config.toml
head_dim = 64
positions = "rope"
init_std_o = 0.00694
init_std_down = 0.00347
grad_clip = 1.0
decay_fraction = 0.679
decay_shape = "linear"
final_lr_fraction = 0.0
seq_len = 2048
steps = 6240
dataset = "wikipedia_en"
Each number is 500 + 25 x the weight over its row's rms, rounded and kept within 0 to 999. Layers, rows and columns count from 0. Numbers have three digits each. The size before them is the row's rms in percent of the matrix's.

# v: layer 3 attention value, 384x384, rms 0.035, rows 83-99, columns 0-191
# o: layer 3 attention output (transposed), 384x384, rms 0.0276, rows 83-98, columns 0-191
v83 109:475486524523510484502504510509462529470489522495503541472503452522508506521447513540470475523471510505499541489515442529513492505470454538479509524504485485496508469503516496512504542531529552454541523497505537499465525480513512572485546499505515497466492473530477474494498514540473490532487518518534499502495523516485508509514508547534488468490486448518506547472471489471513458493532477521466479484519483504473511478486494522488514491487504518508497520460513495510499485526501534489480471502518538471497456493493483462533450542532551514474516506521464499479517467476499521511
o83 116:520496503498546432470455479470520521484509511512488536490512493485436503482493522526509528509475505504540480526479525545472509505531501510487537519508475541523509527513497548502496513475481527486498493501539463534510495513485502484520471530503493494476441517494506498550498511461527508516508502511493500514515492504532504516475506507505541444502556487491511488523552496498514473523500518460495527552499445465485436528447518456462496493477513495533506507483476524454522524509504511512506487507500488506502471467507503499484466481456460483462475493499533521499523538478477503508
v84 108:450506481492474535498520500485518480537519466520533473540460486481529531485497502540453519509525493496493528519511502481488471514499551571559486492514504519498490529510508491519538509519478474520512437516478522494492469482492486496479484485509505484506508527472517471481559494508497479535520498531457536513477476491495502492487465541499527473523489506521562495454525472486504531486492471523523490491493426458518507494501516459515467460478483503542476507453475512463495486518484445516564492533446556514474501523500518489503491526505472468545470485472480479518470483525525475509
o84 107:499504484517489538489493508528501529507452478502487488480476510501497497467475474506462458522524494534504478529492485533476443491525491485495461476500509489467475457493484475518520501448470505515517505438478498488514528517505471545452471509495483479482531496511477548442510492490559538502504478518540478530488532499461500503485504490481484476520494549498506456451464505504492520455471521544463512494463530547487502504463517522514501473498506536497484491480499503500515480488475517563500518498555470522494515480504512498512491539479499530451538464524466521451486513519549535480
v85 110:413511496479532484500563472524537516475488491520459477436526473452474496516516507527502504466483519496513515496493480559506499489475524462470509519514516509493539465485511471509499512520542508510508507521535543517511486503554493446492482519491453502522539483507509509446556490503533488566464500503492524491528474484543552488489511512526493497520493508526461511451467540507529461513488478516515485524519554495478526508476486503472519530544512510543567503543529519479536514509504456490501528453513468491448531488494506506516480522509447558585494478528490528522514491543481487503
o85 109:551494493491470497519507554453511479479514496475505502529489472511483471566460520506511516516510530502493503498566514504490503479538530514508537527516439501490474492478508522460494503481472519497521506479520473512516470500546506505516532477494542552504528491504527500538483477498519504507505489474488514495513493489451461521530485526475493503523468487509484474476516503502489533509498509480552495422485455523518509497481517502465492538495496496503468484504509492467488520523471484519455528524426524509485473511530499526473501476519496493510490521493451519512493492558531486521
v86 112:506465442471482440516531485535543506494461484494474505504561529507519478490497529499520491527439516485474523520517530464546482484488515512460457458484495537495516506497495496503505481495518547527502531484547503482538490515536536461530510497493529473530537510465549501501517494462507514504504488450470504501507446482484538496497528509529489483485529509493522517459515524515540527515523496519505537519485530532524477501499538529532485455450475504503539486544477497510503483521466495506493487528522491453461508493478535451512489501507532500476492483498508443518509492493490467492
o86 115:529523477523540511474518511488464499489539491466483516559469518495501498485465495483498497485501479493474485505504477459481514495490438517505518495487496433537468480524501509515521522500452522493525515519441450483473500475490444502496470465537511531494470496481529506508515463485485519495467470495528497553523483491441536488521479494512529513495498551490517503531520495501490527511512529510485468495488501503487540482505515453491501555517500478507454543502486521495544522505459485489508527501505469497539492484486476540471508498503494494538546535503476504486489531533504511492
v87 108:482447486545522489462475530503471533514511526511484483514464463447507480476496486438505484516556499478472494530512522531508533485545467489503488506527512484472511513494462526521478528493534502461495512486505499517466462487483497513504504507510506520484491490496494525519527494449473508480509493501522483553500512490514507497530477523512511505507504503542506474442461554496487507500489483488482487480499494549488445484492525515534506481487502488479500522553519519495481489530506507455477512564438516460503494479511500485513520432493509488521532499506497521536507523555531527526
o87 116:537470507489546518508519473504486483513469502495494523493480487532489530504511518503523515491530466496520525475510496472473481511502517466486500488517482551499477484516516514508486484512506527520467501514518522525501532481494516515456461488516447478532489524451484533474488524495515434535516500514530487483516543492506535486536467512518488533523453539547476474452507542485502543535498488518526512496469486497534459446521498482525518527464482482529519521538458520492462521511506524481511475501510472481477517494518486479479493541495497527534520496514534536453459534444464499489
v88 109:494533492473505548522462515504511554493524516463482497536508454530472527517494463532490493478515486518460536486494461480515503501532459516484479530472521519531533530505480503467467483499491499531520472496511523477527506480513542508488506498512528486493522508497503483510493461460523522505526467472477485495499461541477495507513466490513487482546495445511510473527554477485512512513531483469476538518483470501459483478497493530532546523437475510497484514504471498481511518547504456566476506490480495493496486501522536461495537503497487559461439548496484487497492489453491526476
o88 114:514530500505504500515537489524502493471469463526497523482483488483491475493462531474482501503501435489458497536486520466497510531516476478485500490494531525461492505500507520471510454507489526492503488491502468501496481510542521482494502484513450488531495536512515511536465522482518506510454512495439498497488510490535535524495482477491510471465486519497501455482479519547500522493504520539452497464527489519453468457492505466486519454558537497489536524501498491537483494469475490526483466510534493491513529471465520516531516557495511497498502517536573518473485525464526502531
v89 114:472476548456520501524522508511579446482507500484499489488519431505541503529512514534518483516506488510445503502492505546534504505498488473512485471532478508460516551501475503504491518467513494509561506498522503476528485498455521532486499482523480481527515457494471525485460499510521499491480488484493526464482528493456487543497462485493488516493520540492534487491525509499483518488486532461483502491517473520490502488473509475463515528487475464480478489534493485503474488480532532479493499514463525484524466477527474490489516546494529471532497536485534460503454519475452505467
o89 119:536527497541500496498515491490472509459475493480485508513477468538484496495517526472457501476512472514538475493443476479511490512500498520505497495474542522476438512464499495539496515519501465528538486506496488498536470480473496548460531454535503505478464548530485550493512479476551544511507464539479490501496507487491512534516509466526532482469508476499482489539497475525543507522488526518512499540491486502469509514481495522502521453496496485486484490536524504551483486444463537509490521499468527515497527531472501464492495515495471532482486479507485483510500495511534515481
v90 107:482489464523484475519474520501517484484471529463494514525476513475530487450458487499486545486514529502466478521540506521469506512517515501499462491504491491518512505485484494517510487514522472540472548489419500477484478535520482456506529492501512491488531488462498517500525498539464523486508509515446503500496536532503508523503541506463502515513519526526491455469537476494516450510503469521425477517502499566485532517512460489484503485481495522482481491478548480522501496483517460487503465498511515521467525527459513480482506541542534512480552480534497537523512483447511517534
o90 116:546534511472514479498508540463478463525516495486492502507471510501500497506555445475515501526476477491548519529502480490507511493537484510524511489527494513529527527468519489514522458523481466495496477485512507501495527511529480486495482507517505470503494483493509524497481500499516498471510489486508538475507459516503504477480522514504505542563523508429499523469492500497464496476503517492512523563516480470520517477553512505501504526509499478488477500505513503494501477515510475507454531524552468461467523513497493494515484500492470495491525533470521529493539476520463470477
v91 115:460513472471497470505481496487487499493527479504480507480520483490507474495454493503486514507449485499526516507525536521523485460482515503511539501501496478483495498522482492505459513486512511465439450569487501474508512485485490470479477514538484498501529518476526468512532498480508509493466462564536518475474529501549503527489461496525465530461469517483496523496505524455489500522501515468479539449520509534502501474508462487454485479529508485571523491433426510520530511506484495489482481529500479512505487473518490546496484497486476486533549526486502488483513484489486489471
o91 117:466491495489490525468504560499501524509493501498532511522490492515473522489477506489520460486514556493545459486493505485522463530509532504499501504498482533550481504493504475511481500470531491485547493430490493512491507490485517557512499563500514523480523500496501505509523472478507516490550497517517541488516489469469492507508499469517526523491502482486512495514494483496500494496491492480479480488507434496483517482501475549500509538561510458478506495465507492476449503481512492508484515518492539547480495513478474495494482476462518535466548484533479454510489508500538519553
v92 115:497482528474488517503456466491542539494479525503447481454482476449543475501497531495503519550468512485520517537541510516504488482515453478455519490510462513515480520501546494524481504527448515518520470499515449496506493476480500514476522520464502464518474481469499500494516516479476469524496556491484527490492506476476506494508506475559528463465491480523520486516543473462500513478532479508484533463524501501573470537494497509518515460484511501488516475513512478515541488540500497530501515500512493487491484538507517562515491496518514494504539536487454490504467493487496504478
o92 118:492485516498519493479498506514453513479478491533491528493498526489471517502480468476459517466493532526498469455484496474516530530536559508529520497505463497510524500508499536496506524495465538478476492495510530484510465484510535519478507497453415512516473498503457482498511468506511505492505488492497511499490563495519516492540487477504479482492490503496450469490492494506469453516441501494521532489484438528498512512519487494479511517484497541496475533520506501494536492491517492454518495510528494517480510523550545552508518476518546527451495481488536529535505528537520501491
v93 115:495496484465478508518446527491526504534475488532506492497490550512482504533502523473477486499515480489481516509545490516466497484507540545497551485538488501470522442518487506509474495460454528476499495473553529519524508471537510540494508524491532495507518467485523543462481499549525514505505513503512521492546485487496531468488530482458484467505506487486500451506443530490518520468505492490467482459481477445537436504489458543510525476455521531526496534543505488476512519560432482522533475473485479477487514470537496490516537492525515467472559513491485493551536512496539490518
o93 116:478506494528482526453485480461573516510534500503449523507494463540514561467505514519540515470527500483511517464510511461507485465496457482504469490512489525518498470479515526515500532528497490531489521501513552490527495483452471503491490508492475490519498501509474495484542513491495480454467510453464489500489474513506541495495521528518489484481555508506473530466490433512513492510483482504489504483487481539493510496466506471490503500501499564481529537506449491513448482495479472503541460530542490489534513490525483490529490537491513492531507521503479530491520525522492529501
v94 112:498519516494495487517474511502514516497492498449543490487530549503472498493471553506513472478526472492486512488545499455502490477484497538501530493469486492521497502503453489489501503466528475474466557468510463488488518476511456448477492500472475545493515471465489498474453488473472522479504473521486522464528499539533524493513500511499495506470533447491502447482487509490527480468482526507533511502493446526547536503496522484529517453492496430540476482532494479512524492537561480560534483486495477488479514489530471474540478546509514455503497518509536485491472504549529535519
o94 114:521519484501496493478532531511502514542528517504515498477459508505546513493510548475469496483477449476518479503496483497472494499489483510449505475508490516543516524480537567519493499489543533507512457517493485494527522493443550525487514522492489502476511524511522505538499465522516506526521506490449527510513486459452508472505492483480513519505517476508451512506491470520534462509550513484470472415476490504519507477478476478508496519510467514497509505486524516480503497503501509489522483532586447558483444504481564527485479453465529541522494511501502463474472497512507492506
v95 114:507516509495479479490492485498485541522443487528458487464475496470540474483515500517508483504563550505457484508539497532479510525456486460551527491492500493457518456505539477502482512513522474549475476513503506516513518482489530492541514467494518515513469532456478523498511490483517469485470485468502532496513513465499506477532474498467547490498506533523518516451481461544448482497518464505477470482500465457484498481505504487493494522493524516508519495477460524488531498495511528470450490517501498464513489537547485444493511563541561523491494482475496495544487470525529527515
o95 124:505489484479473497479503501468534470479531518531492451496479444459495546504505501500505490509537447492530504460516498510466458493506526480501504508515509547468471479496487511497519559503513503478451527499506505471482540493490450511528483472514481499549520498516530495479514473524532504495486475502539492487481490497498498463477488485523504501489519478502527462485472515508435497481499533492447497494543476488506506510520478514508492492504524494503485514498518542468499543527509517490488502534494499539491521497505512489521464505483502504487518477516500569503498483483496522458
v96 106:542512510490507488516488473515474477474536502513511520528532503478488487509475510547520481518489508463470550506492489493529518526557522503497513503498488482494494472520555510478557486503541488540507520501469497501530543511496469513461461518503452540488465515519476465458497500468549468500499516530504470466481534453507485543498542508479508512512484502474457524514533465512517496511522521489505495536472452507467485485488466534489512534446519507498514465474526511479501528479486478499485491483488487447543482540520469531521516498525534499465478500507517526470458502486513503493
o96 107:503494486524476482504558533509503527540536499518518444517514482497489485485467481480470510479476446542468487537463514529453470495525469494478506483536488512499485500489479500492473500499488488491469485497523535512510473466523557459501489480497493504478540506477482476489494497440486504526483484480485460501492476522483484535544505490457500511523516500493518521519510511514516498534456530483463480492517504513487489535481480480510513509544515488531475502532485442494446480511565481504512516510518544471554484488505484485494478484512509518520482553513509502477526469491476438506
v97 114:488504472499514507479537489512506476480502517472488540494509510497474493516508485480462499536485502512502523514515462498486563528514475482525505524460496492477483527501477532555520501489482533477527489478479521463454499465492540479488472520509507523512495490476445491502485477513523506536500517508492502454506517510485482433482506472464520495457475517466515514489509546484490505492520509490494464500488492494526555514495520464508531496536488503524521491497513480468529494474545518487477464527524504494450499532511431521518500444512487464519485511467487488502515520470505493515
o97 119:512504520464467478464515500514487526503493528504503495514483476476502512524501548517509500502504474535494521485487473473522507517500467511518530504528508510443518505498502519520520468501488489474499502494496501516527494454486458452494527489482499508463506486463475499481493495482460454489521508493554541483487503513532501506518508514491505471540488486526506521463488503509526485511496512447531505520475474528527481509478516488494523483486492476454486550521481494502518487511472480515477531485505497522535468494517499504487523498459500536533505499517478510559488444527471449492
v98 114:490481493468479499499457523487473545447452511473492530494485491549442544494547472508483470502454511505524511504538470505471481500539535502525534490512500464494488464516512454514498511535499526492521488527436450511492488515488466485468495505524467512510512455475480466554485527486519518568521470474517465478491467496493502480501473485497498503491504485486489523526414501525481478464499496504487538492517492508507481486503492484498517530542537488564509510525513484491472560483520482485480551520496513527488503500475487474493507530521514547505486503502524499504468515525479486474
o98 122:470509493483500516515462465516543472559493512508499527493525501502519488491495506495500531514511476470473468480506512505523491495540546498481493473492485546495517543514527504477518524517502495520465514469511524559545483450512477477544484473515527501495523521476521525446532512479487508482483503520519508510501489487519535496513482519526490520508510531490469436492532508486512573474522501483471507520467517444488538499444519470512512510507483491472506484469500490472466477520497540516505467523478559451504467535454459480496502527555485481501442516554473524529511468477506565508
v99 112:505501497510515503489508510505466485539546465499516507554469526473514459504478485466482460510489518513544496498476496496474520493491480502441549515458515508497495462545494490487491481485469517508503464494461492486514470458526499521517518512549496513490514532508512540551523519518520448502494512497540516504468462461486517479486498511464527503486488468492473527511446504511488473469479508552506522493483484489544531472547478521520497511478481519535498551540513497481507514448516483461468487509481499470498505486459499503511554495518525477493457523478481467511480487486494463503